From a checkpoint of a small transformer trained on Wikipedia.
Training: a variant of SOAP for these matrices, 101M tokens, 4268 steps.
Each number is 128 + 24 x the weight over its row's rms, rounded and kept within 0 to 255. Layers, rows and columns count from 0. Numbers have three digits each. The size before them is the row's rms in percent of the matrix's.

# down: layer 5 MLP down (transposed), 640x160, rms 0.284, rows 2-44, columns 0-159
# up: layer 5 MLP up, 640x160, rms 0.275, rows 3-44, columns 0-159
down2 085:177075136118139125132123169118100113088074094102142187129116138141124143182103148171097088134130135148138097100136116134109134131125125135112100103139144130130116137133159115114106109131153126126137126103127079108145126066150106080139109138128123126157150146136085144120116127113080143164153154138146102087109124121138109171153091129148152158140137100112168128121145086159128125132150111169087152168159140106130130109137191107110111110131149101144148115133120152152120103172148107
up3 102:128127094127151122135137095112148140132111129121164149144188168097114141115120118113127101174127131127124184132121130114176165127084161067154138132129127105136131123112108126140157116138184119152141089101142130090184107120098106130175146112138120129131122147070137101124137099090105126122115117113145136152106143116127130143157171140151134135088107106145120143143137124111136082120116122116153140098058136147133107107115100114136142131055175123118096123181144155130145126120098116
down3 092:132105124124160133154114094166113110149083094103112158169143115161126132109129168102102132098133150152130081133115078112178159103122162150106146128131139154159128148139165106091150155144145079095083123085118092159114132124112149138133112081142123146101149149101117143138116108151101128143124113111138177146075125110089082150110122142113167159113148137151102132130152126120139162129140120154172120155131184143147128138130104129107183144116147128137099111115136177124128143153115144
up4 097:106141117127138084132120206090126141110124122129153113157151143122112141082132126110132119117104125170139088121119120122137154142137095117145114167120128110113146102107106093114168141140120142088146119150105129156098131104168123104130133117119148114129129143144125167093100097117161142141155129156139160154126194143135127118131179167120123140137149123138154089136169111200138127118134097167100131157110131097159077141158148131113128181129123126135098112080155152104148161091138090
down4 093:118113127141128094147113154125158155130158155086137113112117110128125147067117156136146108149131128111166106162152139113099143140124141143099173093164104146095114152135104121142141144129136177126095115108129110083199124131148099153144137099180118108137185076126085151087130131101134156135107140139120182148143122100151170132129129127133110135103156141126140149147155083141121108130149150163110112173122146125136076109101128111133125159109154106120111084090143120136141155101135100
up5 103:092123130109156121064119138104136159142125153193152141140122158149119128154130139110142173159126108059140122147144110141124109140138091137125176116094149105119105113159134157078086144178146161139112169108144162121132110094144108117090142127137120139118095157111094122146115120108149116119120141139122118112126103129102147130143152180171162133115129153121129105115139099151162124120071153125097106114113108108170108135153141159184116140125094105134133117147081140139139136076127134
down5 105:122086111139134115135114114127140109147172092135105129099096128171096091133129138169139114087131106111129085109105118163146104119115142103135128117117101150142081134119103110115158111170178162107149130135090087145142089163144139134112166154150132086159138143164096130152100117094148136077137117155108118115132118104105156149104171129189140138159103102086140112173143103135149085132084144133132117135131129105109158139136132150147120150111106116087125101174128119121109134081147135
up6 097:141163082115165159110143091137090127131118129127147089136111152098098129114100111123093139118147117126147136135094082153152120137155139088118129110163116121158137088112125098116141139122101132121107103144117142121160103117163098152148113129110113097124160161131117152141102106155149166109154116154143081116086146103102154115120111177171105125158137141124127186133097149118141144107097133079055084127097087171098101103137155107100145121100131123154148115118140104136143119139121162
down6 117:163135134120079178150143097187133114163166121141127128127084119120135152142122111150149135150101155127140154110164119122125094173137143126152126111125129160120136105137096094131107115126122123118143133117149131123105085126117092136135091093125165101145100101139135130125085161166159138126140143132144130126132174106119098118116129099145127096111094148105081139090127188102126083122101101107121112124148097140091130089160137122154146126125142129157105152115120121170055119118199107
up7 097:110148160130131090151141131131156139126118127168121095161167103156120140145121164155124107120092195126126085148143126080141172105132164140110123159098135134151138155131109098106164103148158150115099126106134127080114160081076125139129111110106117136119180122126139118110141094120122069147155108137122138111146131066129111142100121150154121158090141108136163129155195129091117133117120149083130120154151115133112126119105152121135146149121128149154120142107166090090134141145095119
down7 094:134131117131134102117132133150090148120084127145144139165123125103150127103124119145091111122139147187104160161086133165145135111173153124153114152122144137091130133118110083142116157152091156128110131138066138149156072115087119121136124115169060117132134090121143130153108108163086115117090116108117154137139115138099100136158086092131141155127142114169136122183120142111115113121108128068132146139075146131147079138123137147119140127105115173110109120128110152109145167158129119
up8 106:127111159101103163111122101097157122135120099130166081122153140157126112114099124109110108128137119117152132113146130161119120146132168153126102164155124095114117109175145137124169133168148156072109114135105104149124129115162109112064076148114148113143144160136138136096080122113163107133122131112104099118092099120099142092100180138111089123124155162138145142112107156107162095159157097180143127135151085126121149127142165121151148088098127089133148131103147157133120132121146167
down8 109:150111112129169126138122122151110140152113114161153130143081152127105089062128120156138107107129134132082156145118105127102101102144137171161129160135101111164156149140138113074118107114116069121138124131065147160131131146127132102196163151092106129137162124132143124128150133149076141154121117070113151116094156131114126129143127117142084120103122112159155129116129149118075108098124120114145134151119164091162085119107092148090086134096146125129132136114110118121140139128100130
up9 107:125148101124132120147107150179179115131167077112159099129156069097102133105100134094140100129140126124107133106160116113135101065118105128132149087111107143116127148144113164169114125138126155120137113123146109127106158119134108148153120086159138157145156093116133150189151112139121144105138138142093146110115077122113173128169103137122103128127147092148127136108111113125150161156122127109121095097095124178175156159117082091151137146140112133092108115140142119100135136151134082
down9 093:124125138087146146160153149127117109109164150149101197162108110141154139102109132082127128110137127093134107118094106112101123121157111135187087176133118116183172160109127131121133135124131155130084089094154157153136120144121100110142152126071132110076122118088157106133109122148130149147117105106094131173121147105125134138114118102155109085149146145137123144115105135155084121117165138119121191139150158161123108125122108094117103130105090148145156105126120140106117161104147131
up10 123:144132082173144136149143123166098125104086119104172085137110095140131108105108150138078178120104123116086122108125172126092117097133132154160173140134152168136098121115148128127125142165145140102163107109147096132097119136109107095191130130109167141143125085111131100134141140127154124102137140144133150094126102107098101123133165119147114113092116107151127130137122141156099166147138124124147115134119134152116117099151136133126149166126166099140172044131080148154128137144136142
down10 133:149102106147141095156098133163098148090087120136101082080147108083100104120133133140118155108107117147137123132146181105095120099148108133096160116145158110149164184193144139103115153135147154092134125112119104113117127154102121127156137115130150128133107124143146096132117121129155147092155113151148159128147140103139130093153148122123120098104134154124121122125085101117095136141166096118154127131125072177112112122107131127169138128130198103153152080139114087120148128093118142
up11 104:059086098147134147136145124106106102166123120111160138114131123140131141134101122176168129144142112151113157154088137149085104150134108123172099093111093089117179078127101151140126092154135126161157164126134154126123128111128148181155130129117125127130094136069099122158163135132085141128146153115118161116108121097143122129110131135118182113158151126118117147091151141091161108111115119134161129122130087143152119089105083119127135166119111124165127134156169117100125133090146128
down11 106:092152126120159112132173115139127102159126132143164141119141158139157126150153095118145109150148114124078121091097150150129141095153125140171134133104088124179124135148101167143135109076155091110085136101148129120127174143112112169112156143136151152129132118122133071120143132162130155088145102162087126107123143128177143111061128160143161154106106107156095112134115123122140148096103113136148169096155110121150120118092086088115102143110163104127105141152132135106132120104134113
up12 102:106123151113122081138080167101099130131131131137132096180140123099163096121105136122130129184082181158116127097153146155153135124174128143110086175141132120167101087141118119127169141146159097119122095144151141140129149100134107128160143089137109128168145131137156146130191110096144132153132160128160120129128127174095139138142141116128111183118123089106114117088133131180098077134135128124100112143123131115123110143158135126098153133129163128150114083117140149121137111104159130
down12 101:107116121113119133158120162170138094119109098119127120138159125149164130129106131113115139143169118161125127133124141119136095139095139146124119159118105094112120128124176135172142127108082099154109145091142068119137136121151162172127130110161147139129148153125085144109127129135098096132100153152127093059146168125099141091145144146149137154126167126092137109097139147149150131114149084182123100134155176098129144122148079136125090139129115183136110127131158143150119064103149122
up13 094:091099134107111165113115142070139093145112094158173139148132107196125128139104121165124157166116157143134126093118105154142144172163123128169118134079149100163111131141116184098169142152091126103154121107119103121082113157164116120145154122091088087156116127138132111110121137089141156125116121142091104120105111114162181102105128141106148127099169088152135119123122127127125143123097106133138096154124164152118132119085127124128148120117121143134109124122109071130123149144152120
down13 093:145134140157114123108089121103126079119166137177102150167110119135122151127141137136127154130108138088166079127132140161135111119142104130162135132107141134101104107140188133149108120116104126152160101119133087151100150113163135129122166152128109147108107145138130115099098160093133087110094130128114127126170121150147106112120141137098116134133134168158163116132146183100169131175139181153154173102170159117110113057121111108129139134154121172104084152122125121149126132099107134
up14 101:112152169137134102117122119187153164174111131127109124153128158170090122142130108132088135143133116151134097127164133114119143096140057177101147154118123097147127127153138116106134140099129118092112099139160105142172163147160084171143125121139149130117145120122115124131119097121128097117128136078147107111118131154120141101097183166155100172090107127122159127125093122150126139101138126129126150114119090147152155165136110147122112179096119141095147067114111148141143105100134093
down14 095:077125183072162155160143092137140116134142178097113095156154151128189112128134121133147131190161121131122132107112170128180138133132141074141142117151089143114128116142142172161133115126122125154122114129119099135130156116096123139138102134117145139128104128122151162136159177136131142134166115163109127126101105107154150132119144154150142117142112165158087135149103105138149065130139133159134082100113106081119148128129170144147160167109130106142142115109116120100131142145113091
up15 101:084139127127142131129134160100189132114129128115152121153090172132114107121127153114138183151135122142102127142139144117135077124133110152158157143116144140077090108138139104115142124120135135086122135114150122172148112168137101116093141168141137154131122155122140135133165107114079104129144154098052133174096136122085189122128109083115128178137119100130142093110132122117123132115108113130120124185118143142158148134099150123164158088147141124120133125104133125127091117115183091
down15 113:100102138129096098111190134127169165125145145112126169164104126151148105159125135132088111101103102126156136116143114113114119126183150145106148089142111126135129124124183152158165152083152075089166145112156178113119145107125126154130125183088089122139100105095145162144136132125132088165148142129122107156123130118143086153102110134136099103067156156121121126122113151158089106101127127124127147117142105100085136132130140111137095137105098137095131114119156152141128131149103137
up16 100:108140169193113146151154112136176088123101161156145053110140110179148103133155132138138121138137103111109058166165147116122102132162189134129138112134154098115112117150172145092144151119155142131146118124120110132108131144113110158144126111121124145127108113160130167144169102105160121124129140129116134164140125100164156097102120127112120153111146126084121097069132115127126112094145126124073129143106101078140121108122156078151130165132111127123122133131127122124125133131143158
down16 098:161138137111128156127101148120166192134095121090157171077121096125145123142118117131157116143097120188130168123113126123137186174154119109101150126134121073121150153116128120144123154125146146109107149133109124161136143098106105123121096095133102136106097111143119136145127151096077090175096103120133134077164148108119090157134112137117153157170102114149107160115123107159133089175122125127111143147083144155115147132143164135147157149125122107150124123148174140127149132131107146
up17 108:117163108092130121126125174108119129122114139121107183153108074134176119128152135106108137156125139127129097149085200143129145089144124148155157129128146135134121137161158130116105169088120150135131142157165078086104145076119151144107154136091086125156144113138093163101133118098147125117134161139133098167131091117126152128135132156090166168149121136096149107148089159100141123118134176099105118124148136120130132095137131141118119109140154085156155132091166129153135144141149132
down17 107:131142117123141089153140133102110117137137167175122129141089116095145087147097104149199136107157116132135110106157141161126100156154113149148110148121114149136152119159108128155141088146125173131079132148110114123114138117094132128108081080162113133147107120123136123101112129127168135085105132126126158140103090127181138138129169139102136141111165111143164159192101117145105130101077142109163194109148161120107145144133114123106153153141151114146132145105106097107142147134150132
up18 101:099105088147122155142121156133149090118083135145081116188080168106092128124123097145148093121091141087163147133122135125132149111165137045123099131116117155118136168146118159127130141124155073141144140144101119114094155113117107146116134167160159162120149132125115120080128135133117130147110120156103124139143127120071143157130125130170137147101124158128117119101113150119119131128100090131085130095124142141135140116141152100075101116094116154100153110155172136108111155136132144
down18 114:132104141132135116109113102130121136107123164148128130112126081119148132145119114092129171114109117148161116121172096134165109103146174136127139136142101111071156142137098115127116125140117106090170136082088099143074136128135103129132111154139174157122133122109090100116134151164152112160173143114117100112140139110120093144160136130108155090141078093120103125180130190117080159151119154119138106153137155132124142098128132112123180148130158171111112080122131126180135115114152134
up19 099:127143122159112134103109110149084125153162144130128131153063120107086135063102160155127146156180143122154122109113138122107135101148165137074154109105108118127144136147094109122100128135103072100136115152136164143121146132098129148121089143104108131111110124142132135170078129139156130119125075116124171125135108152133126147160139136097157122129112137115118125121157132105150135138131161136115102126165132170140145164099153138180117124129185142121116134151090134127148139174085187
down19 117:160136108144132137095103130155121147108113122124110161101121124148140132167122144146114085110112082167115098111169141152138126136165126170105120164118081149108114123163190125127118158089152118082135118131145128165118135122119073121147136151092089116118122158164106121160177117140115159122112117102183088124134101129088140118101140123101161090142108150164120137106136137125113091135121122124162159130125163120092128191123147137111151148119161164106100082121146141112134158149129148
up20 109:144158140138112141129118142115114137108094089107163135131115125123154141153141086119154107152128195113148159113114115114125152140128143153153118118148114089121138141130114147154178122142140114123147129100116124166117155127115070113126152120100155167100112143151140139107125134147137137145134140118112135092122132098138133182134066204163147182139165080067104112165182135135153097136146101136137152122093131137151173129136104148150149104122132141114122149135092142146125077132098130
down20 104:126137118106104126117156161147132199122096143105066128082156110139158120100117143101120128128134133164134080121129114108097178146135159165138130127142104136132131161143114164158142178104138088088130102131112146122105110133085159135108134135108115144131178153143121123143130155159139111135091114121077127129137143131108134167103140143094125115120096124116122161101116178125130087119085143151135114095127141153149145111075081131093153137088127097148135135093160116108109135092105150
up21 095:130142144148075092125123145141178135146140136099145123131096165149087165165168108124124178101107112151087105155139085174128169126095082117114106104124156134123102143107142140131139110109127124128113145146114144134118151112119116138117101136140147129112114163090115123148143128155164136107121109086116111152140116189111111129114098148093118124115094107155155129111092141124143099143089126150138123073135124127079114111117148090155144115088174189116092136147134119123111127142109073
down21 108:120125132176093082165132125166107152132133137103069159103114138135088126158151142123136152075109119087114142113141099148146113130142143095120141106090152122108129152120115128161083136140093114149142104157152119125132180174104137157081123189113168144160097115140150140143142120101121167064153139068116135121143112168150106134136121149122157094139179103133100123131141109115130108117136127095143150120102121141143156091132103163137141100145112113127113137117109134107117153140094129
up22 104:124101118137121120132114124154154123155107112127157127134112116127105153113132164100133120141113121120072105098097145119117131185151102144168139126109118141088146114144127120117119122130114100118098130148140109161142108100179125148163115171115158159128152102127109134089125128131118122121154145109137090128136116211063128140178140132142070106083097133123146120110085130145153121103156095103129118139138126092140100152153161112075108129134120096157098117152119169146161116151187146
down22 115:162102121110160083110130134115131181158153108111122129150120151152154092129106101110115144121119085170131132137103148163084129159114153141131113141119146106108147082138147058112111121144135117128115097168188145159111136146131108125104095131097155115095118133096145137165107130108103111171137116127124141072152145127154161133143113137134113134075123130096126156133153147152162113156117130129124151092175129130125100143111120096150119159100104099107099186137147111133099134173163112
up23 093:127172082130150155143146119145158141133125109144112112153109164114152117119118138141127135091121139128164143147131148103156163138141170152161123119133110113083089138095136113123159096105148162164118125109150134114126104145155071129135114123076138161094125116154128164175078141123171118125127141149137078117102158146104130110080130157124152167112138111097078123112121181115101113177111133106105084128081121141126113095147121139125145107101111092131158107104158106104121143123092112
down23 084:103132107108150118120137131133130125134109105096084160123130137098155060088136110114163131159100105146118066090090131130082152131128092135118090117134091086098148104182131119123106122134112113133112093115083094143126103110120148107113126139137137119105119094110099102114112099169095121095116130167085121120171113109112136131134124111128109115112089102111119087085144078125120116067092089099101144115149126111105121099131102115167107131128106127141120139146120120104107089109139118
up24 090:103072096149151069168126137089107140136126147117133127123118123178136123148153123146112125185148123101119149095124127126155121098143194103144078125135160126128113094133102146119140158151128116163148116164170113116158137154158127129147126098105160138135141103104127097136149061125128136120138129149110111140162156126149152136150179140083141117110128115125101096080116148094103137122159119133116131129096145143136115147132144100140132160108180138152137083138177135102167155102116105
down24 104:161100134095141140122145124136140105099062103139122130144108161105133121132111100141125154131166121079149128159153127096112095088109141099115108137117132133138149126164083147149131153134171155117162145139150110140127106135086120092174134125123147153140156121123132134092126118095114151118146077102092178136128134130106151086124137146133096109145162171146125095166095146128104094160168111155115051146124110156085141141127152115101162138136157102182108116132143129134127128153140140
up25 093:094140126125110133132138125092136131129096127132138109162113140145153109147119116154141117095103127103128124137123131126130134137133130171098127158120070100167120094135112126106125129132143142124119152147095146134151127122148158112134112097078146145157111123152128101160152135145107175143125165153102135164127111133098120090094120149170137099067060115102140140130173140094149124147117102146127122069117100119123123107178130109106138159147132068106107153151184116176149157077167136
down25 086:124090124131127141088125080112118137101168142142189164157155169155113127154161163116122103136089115140152100182108179102114136105140115143160110127124115101172096111188161137121117135109150129123135087124155114153142143153114121122093102112126111098114092141114120140115141138131086118117165133107183152157139140117166118126114154153113129143134118094121151144139121102135110144135116156070140089082169123119152068160114136121114130126142099136121136116093139119122163162144104132
up26 094:092132167142158093130115097132124149136165121100097100132166128108162095103109136114150158135080154134114130139115057112124130087113124152149163188154154167128154142152131126098102111095125116155149104123099097177130121135110108082167121111109143101070164130101138164158116146105132107123107103158130130143110116141153132127124143113165124124122118114056149117107141126136147131108112117150119141160087118139158145150130107115156122137093149161123115105148158120085081130132132140
down26 099:193116125083136164127124149157136146118070108114160131080132135146133113145138131114085113124121119130132085098136146151138112103137146105133095120169101147120155093129158125126204143110157100133176104131097147156105114149148144124107157126131115129136105137147103128132153112107113153137136121142173125151175159124149125158112099145148186163119116122106133115120152120103138115155090120097105112077181126135148130164103131143124088105128105121121119128151108134171113144171115179
up27 099:163109118082091063117133119097146089156126101135143124123165115109073132107168132102114148147124108143145150151075108107142113112102125164123104111169123134125130113124105134111109116127125135130133118123107142141135056142125152129146149149129190121136110153157165115156109153157135135126138148130136102108116119122133161144152124128134099106103190123112151087064094135145130139107139153107155108104114092146132122154088110151152139164107154126118107080101122105104110148183150138
down27 101:151189076147120127088168146124146149118140135124102137145129131080113125145103126115133121076118158149111133146149136123113138132098104100084134119130098130125114137128107139140116125129112099100131083136096107110109099129107164106128147113146131118145196134166177104105121086168102115112158116120082137130090112094125098139123118125102108123176129139105139173129117138177104151124147134096142128154094151131117120173110127103110119109153129147135138126081088162112153122111049134
up28 094:143112087149084140117137179075098134142176115116149126135133155142121106150141134145093117114136092110157134143092105085136115146143147162131154097126088102118143128142125138169120073089129140162168135121112125153146131105088084145099153153096122132142151105127078182175112148117100124100111144126184136144140145136090132147172159168137144132142156149122153148142137121129144101059110128161128109150145114143094130120102101127105150097107164130124127108120112152134137122143143119
down28 094:170096102097101139128134124168144153121125091100101137132146125127148121174165197168142131127137115108155094155128144157106159127156137146069134125163133143116151180109117119108118122150159174147117102103110092152143122156121121130103114090160132098141106133145089142146129142107100131087136130125117109130153136107118129127119153155115123102119144137121146097129098104126113090162088142124122184128122181125156103145173143117123098096085105116137133124114157156101112162153101182
up29 098:106157130087173067124114104104166113156112124101118088129114106091121174115123161108139110096167134176159126086173133111099091175133124088129107148135160166182104103162139118083111147134146116116137108103094100170145116121155144162159144102104142117114109116125129125093104092127120127147135152132163128161107091112116130096126148122124129110108148092146067146173155147110139100110118127119124133092121130108121128145152135145134138127121140161119106150093148122095117158134127153
down29 107:128193093100150161144090088140107150152128122095130125108117133138110145114144114116129128116120100175086092149156162137110149110109091151122170142128104165141134094147121120094125169121153120150112094111128121123127112091113182110121126126206122117138106117126137112105123108129155154148130133121110115145123173127119144167113150098129147147141148116115079162108117156101150193140174164108135132159115117106163107112143103177139158144124121110080157117099139098106109115126144140
up30 094:160105120122133090117164127113187144120087161150151105135138105151142101132152180142133075126113127118092140146138065113123118121137107134116129132112157161129096091126170133121147127125137151141146123156131115114139115158110167181102138106092113156105157124133117104129149118148118094143131108139142151123105100100092128114095176174138070095135154092135095144135164125154115152157103097156147109126134103122165119157126158163136144126147161155122090110144178150118118132139178119
down30 093:134139109156171107146110158109118101113160128171137146119137122133116166125058124086099126101129159135120155149108116151090150125154145130094130141120109119133113130080114071134146143106120194153089112153126145105145092158139128131113146115143208128115105104137142130130154168123097113061166103152121122134144121115113113143146129127074123118139141095140133157154116150102141128103111187122121118131132137119134161144110161101165154129138111113107149165127137130152115174116161138
up31 094:083083104153139127096110150126141109131152138140155160151126124126132141146109094152130140152166148130135132113123185135107141065163165136128158078142129103137110113138161057112107152111128144136154119128160116136115163131141131097125091161109124160126128158141132110118143105146084153115156084111119145092096106116167153122179115143138149112119148128111156132111115145114125148150116108110110110111111147125106055126193130136123156115094100121113141168153108155160152104099149122
down31 101:152119125134153102154126146148106148119096116117110084099168140131159145097154131089124119125101108128152127097091129116131142139145156101091107108155161131126094163119129077129145135153146094121177134164093184103123104158144123066109128093169128113115115154161112154126115131162121142112142131151105125127162129115106183150164132115151112154102138119129084134153111106112144138101111078108138121114151169142147109100131123167161090112177137096092150127173165100127129137140128146
up32 115:104151123072170144148102123102111085087139123136120116153138121124127128098130099120142106139172160151116128130132134151126166128106126102165108161106090121112136136134114104106094136095129123136128126165151137132133170112101098106115116152099119079091126121108145146111146168094142134075160171108135139153148153142139129127099138137112099156101127079138102131157183137125127115151105152127165100141130122098121176128152168073099148115106089133133120150134084077112084150146150152
down32 113:143127160106175077151130077126137148089136130130127109166131143119148124110136136104200123097164103139134155131166190090119137144092132142134165115156152150116110089125165138115091160163126144119096096151144144101121124126099093084120140131078135155117131160136140164140143114139113157145137133147147095150146173113123131129124161151196141173112134137099107108158112109135134164126102137145102135069112119112121101165132155114126099129121132102097136120143136142129114140112111101
up33 110:107099097122141089109108138120129140121113107148133100108179139107149122156096185101105171116175133118133106109140145125146097061154143116174130125107126132147116129134141128136099141112122167145122182146119146106112108172120128136129133131079090119096154129131125166122143128088176100102154078120130159133080117163130098139141135156133192140103131102122143122080084142114127136104109154124130095157104100169171108104111103137109155121144146109140113132142143136154123128140158152
down33 112:143126094092085150093092099165142151095166112138113139105124120155115159144116151131113126120133142137092139130091131122072142128123105105126146103122136156132140119134135155148146118116120128176135120120099105119151151131128156104141071130149141118133110130079139118126091188136101092106117109122100075122146126114114150128085145121136098094150128148128112117167181152131180119145153105139146185146127129140117097071157134107145165127106125104166166157142165148114146162095161127
up34 078:120118137168174111128142113143144105090119130120142102158130114122123111150135157149126134164164142115162143090185118109167148202121139068118121095103113116152116122127111136138136118087145118158141141156120120144122116095111152112144125144150097151106091147126139184108072081087153095102132152096095159138100158153155113166124136129156160131110135153094090126130144142129140135148102115153114087086170133166133146132125156108118153143121108108128125130088133122119166142115125086
down34 084:144136097136164171124127145127146158153143123152113145179110140171128149104095156094154175129105131091131118138134090166147144162104148101108115127103109154123169130157097135133115122090114143117135105110109153145142117107183140102109125137134087120115096139157089136144095154116162100135131119136087123142138096164159149146114130117170051171103158159152129129120150145126083157118128127081103166098139105092106095100073136140154145111123123120134140139101142126134121142144143133
up35 100:128154158139159144112130158145120115120118126141089115126114116113147130133153070161100137129158079162143133103125125125100128172144143141135108163126077102158137083117166118143138082118096101130155121125126131131120139156087174155119153133082141135135147108096143073104136166124117117123192155107124102086121096128097142162162129157103109130133120064114150125141128105126151150137067125122122111094102127118119117116149121139122095160181149143120100127135132138141099156123175103
down35 104:111161109129136102081126150129102146066116133157101122131137110107137161108146135083105126135153170126132173128146172120113141123078138131123085125117157093100112095089133159140132163133110091150121101148122141138143097133066102127165164089124122121112131088117131126128144127153137127143077134130166131171098166106107101138107134114119117113157115155134116104118100105125112115150154148122128118130127191140090153076128097117140155114110151177114124088129106134089173124126101135
up36 084:130160157105125124139101108091108141163131155125164126151093143138152141151126094110145170111104128094143130149126154159198127104107104137140093128124134075129150121142115145125125148159137147126156131119148137150175146126151156108115198134130152135121150130103083121154107112161121104119138081142145148157129168164116130117146158173116120174114121143076139129097093127143157088114135115130159115107152096166116143160145155117125125117165114117139180166141096113107134160146134171
down36 103:165114116123139145137145155169110111120138125144112123111155128133095140101147151135112079167166123144141125090124125132087132170156141161135172140140161178149125165149148147127160144144123098131118139155130110112098115159129088137149131114142165123112154133138186166151148174114134163126121191112099111125129115109162155149117131091175122094124119157173124136159158132109093127137118143150121166147125119103132107114130156157149108147105157118134105122099135147183139053129127093
up37 102:121115140143145109159138114117147133135140172092131125120110143087150129128140154106110153127145171110121126126117154139118083118125137126125118121113089106137120112131165135145123167156134121165099096166130135079098149120147140180111117170108111093126149126150147120120159078113186104104167154128137106178079083118126155124140106153135097092108133172123114144139189156151109082101151097112097101135119093090146137108119116119142130137090168132140114108123076139136141110165155130
down37 103:100194113146118132150147098080118115105117154139141162097141116080142116112127125140076115176167128163113117125121133112104138105130125091121145087119117107116104143115105127142168127136105148106150135120116108130152107159114137124121117161132093109152081090108104168134132125157120113088130165170127137078109097135106153116119131134151089142142109118119139129145069138170092113105155118119131118132089145113117123137160129188144101139148163150147168130153101163115155120144064138
up38 109:119125110111131102142122100101142107130107108133094143133147115152077128134141113115139116112160105180167084114134104099149133136128151127149107091109150139130139112127142132098150127075097135163142109206128132196100115086067119125167108129134141143117126119117181105131137104097169128133079108128148182098128146138174127139144126112110104160134121108138143117143159116162114114124117127161137089129097127137099148175138141104059148103125108093110121112146128149137141115135122144
down38 105:123104140186168137139075093150099125090150141141087120164135136153129117097118161119164142157100173105113120111157127111131108105154108141152109125158093154104104157135135130115160157132134134107087146118145158147139116090144102134116193108084093118161116125142150101100114113103115118096115137139132112102082100170160168128127123116163116117123166124159150144093121119157103127102092147141123139129200119136134124129097099108086128133119142122111117149119098161143121154137169108
up39 109:139118113170128097100109115174107153126130128136153146141088133109135113060118112160149088142103172101144098140076124062115122114142139123111135153116166121139119137136129121110120127149102114166094187130106140057110111097108105125152130137136174150173138178131152133159124098152103115105136102135117141151117110130107120156067133142099138103091150144115118128142127127150123119106118083130140125100168098159167100147145123129118131118108095125132165162102145124141097116156132133
down39 100:110109169154130081108141142156152135151113110119126154097153128116114164093149132146123115089113162148149168118147113125125122152107139110115150157150090075110128172122102202139144127125105194128160149164137162094104124124090135154140163171161112116149122150136139152153147094128112122115110131098078160136158118132158142151084130101113153158139124131170102126127133137136109116147118137131131124137100168094103130127116170136104137140126100155143147087131126189094137111128097105
up40 099:093137163132142123164102135128152143168129137130124134129121122130105066107125101130130112079133130128108123089119154112149184166201146154114115112098100147094149091130151110123096150161122121093130119116154105084129097169134120117113156143120129119127110116097130142150155154119137106142140147121126140127148139155158155059153120122143105124152100144106155148089137118107113122141106125102119115098152166127178165099155080165131178116107111134117123125116131135134066108154173136
down40 102:124128133137090108146155143096166100167145154196103159113111122132111106149160134132110142108135148118110119156103117131162135122147133094097131127123120111108177116126118170164119162149101102092125163112137105102141105145141125172121177114109134119128149147119141136137183110092154119158123127101124095132163139176154141137104123146126126146144154110144110123135136099137123153153132107150123155103105094164096165195124118128131101083077128120094140150106107168098087144148110174
up41 106:116121113151082141108139122163124130133170118118145149145145105174119139074147102118112159124081153146151112111107160143179128137153104157156126127109102105121128160123166157114103131146114118123141122141121142126149150093067139126116113152118130153182123111102111112084152135146122132115077166160109145101127162157133111144121124128125059091107133149076077144090114113114137130126080147108104155082143120113134092135160158130155110129084140154134142128125146137082149131150121109
down41 102:084133135117136130139117086153142136140117110143177108151097120170129123122170113132116146112119093135116119095158137161136134126115094106134153125109134165071143132083157139102106120134102114173154160166143136124102150126106110119116127133127143139158121091123120148144121149151106108219125158109125112122150138086073115116087099121153105076131117170140147153141118150124110193153130130103109147152137150160119105149134125104140098108146141125114130148071143159118146162162117151
up42 104:106081108142100135166157119110107138117132131157134092141123140137126159130127137143178121120150175119114099140136113170128130111105172088123104103125136107144105122142145088127178127129144107169183122153127072114120104147094134089142103107125096125132127094138133108125135112163166153154153158135089116123136150150107107168102123149142141121134116126108188123133151141133100144162170143134162126130172085135151081095126116093069146134093112162113131126137150082099109111141149137
down42 108:115074162125137121120135118105109095131097153135112195100132109133142118130124122125104154134149132141142105085085133101130127096119155118128145123108123083054119143157126127119071160137085122099148136151137107123140184125123139145058125111099127116118089110122126089105119120124106118140118166127133141101124151143112123159099142151125114136089147101105154140118119151199110131122092103154164106133126142125098177195103151132152142161103142134127137126136115166126150116127141099
up43 095:112111149076128087104159156121169138152093121121111154099070148143123105139128127172122113099143144135156143143132088131112142080072122149128140113147099184113125129090137143141200130131130137127116150078149123126150136152114118113117137120103128135106112113131127100127136096173092095115079161064141171124129152099082133161109146139150119123107140147137149156139122152123124140111153077154113155138137114120116128135164161097145131146108142098137136116164125138107145160168108137
down43 086:106048123152120097162107091144139119147114160127146168136133121173148140083096117134125166146110133123108126152161138117177132189137123131115117127127173126110117108154125113133087104087124113119127151124130101119150094136139118122151114118123073141077098138113111108158129151122123126159109114154162157124131126092134137107139141135158116151114113106147174130107139079147172145144160102161111109112178078163106121161144158130139121163137099151140112092121163154155131106145106143
up44 097:087177163157103070154122111111105127117135165142099129127100089114108124143123091148133106079156158095158123125124123124103112148151144141124164125105089136128167136140132130136145163125111147161126131117127105140104149110176168131110139136091115133137127128147141099129125111093158116172102133131101152148153109104146099143159116108138102161144137105098159111115138082099114160125157172166125113133172125101155151121104109114110093129138142079162109140162114148099124153184186134
down44 094:133113141136153138158163108109143129127082125175106129146147112118118111150116128103132118104089098102117108136122123105084110143200127128128104162134141146155114149154133108154125159144136156127144088102123151142165095129155189112121116156103144140100130153121137113095113148123126116154160151132117138106134122099090167133096132120098118107154148158138124176085107098166104142109154117103129122093129104135176175102090105144111092132148131116148090112107121170133111171134101193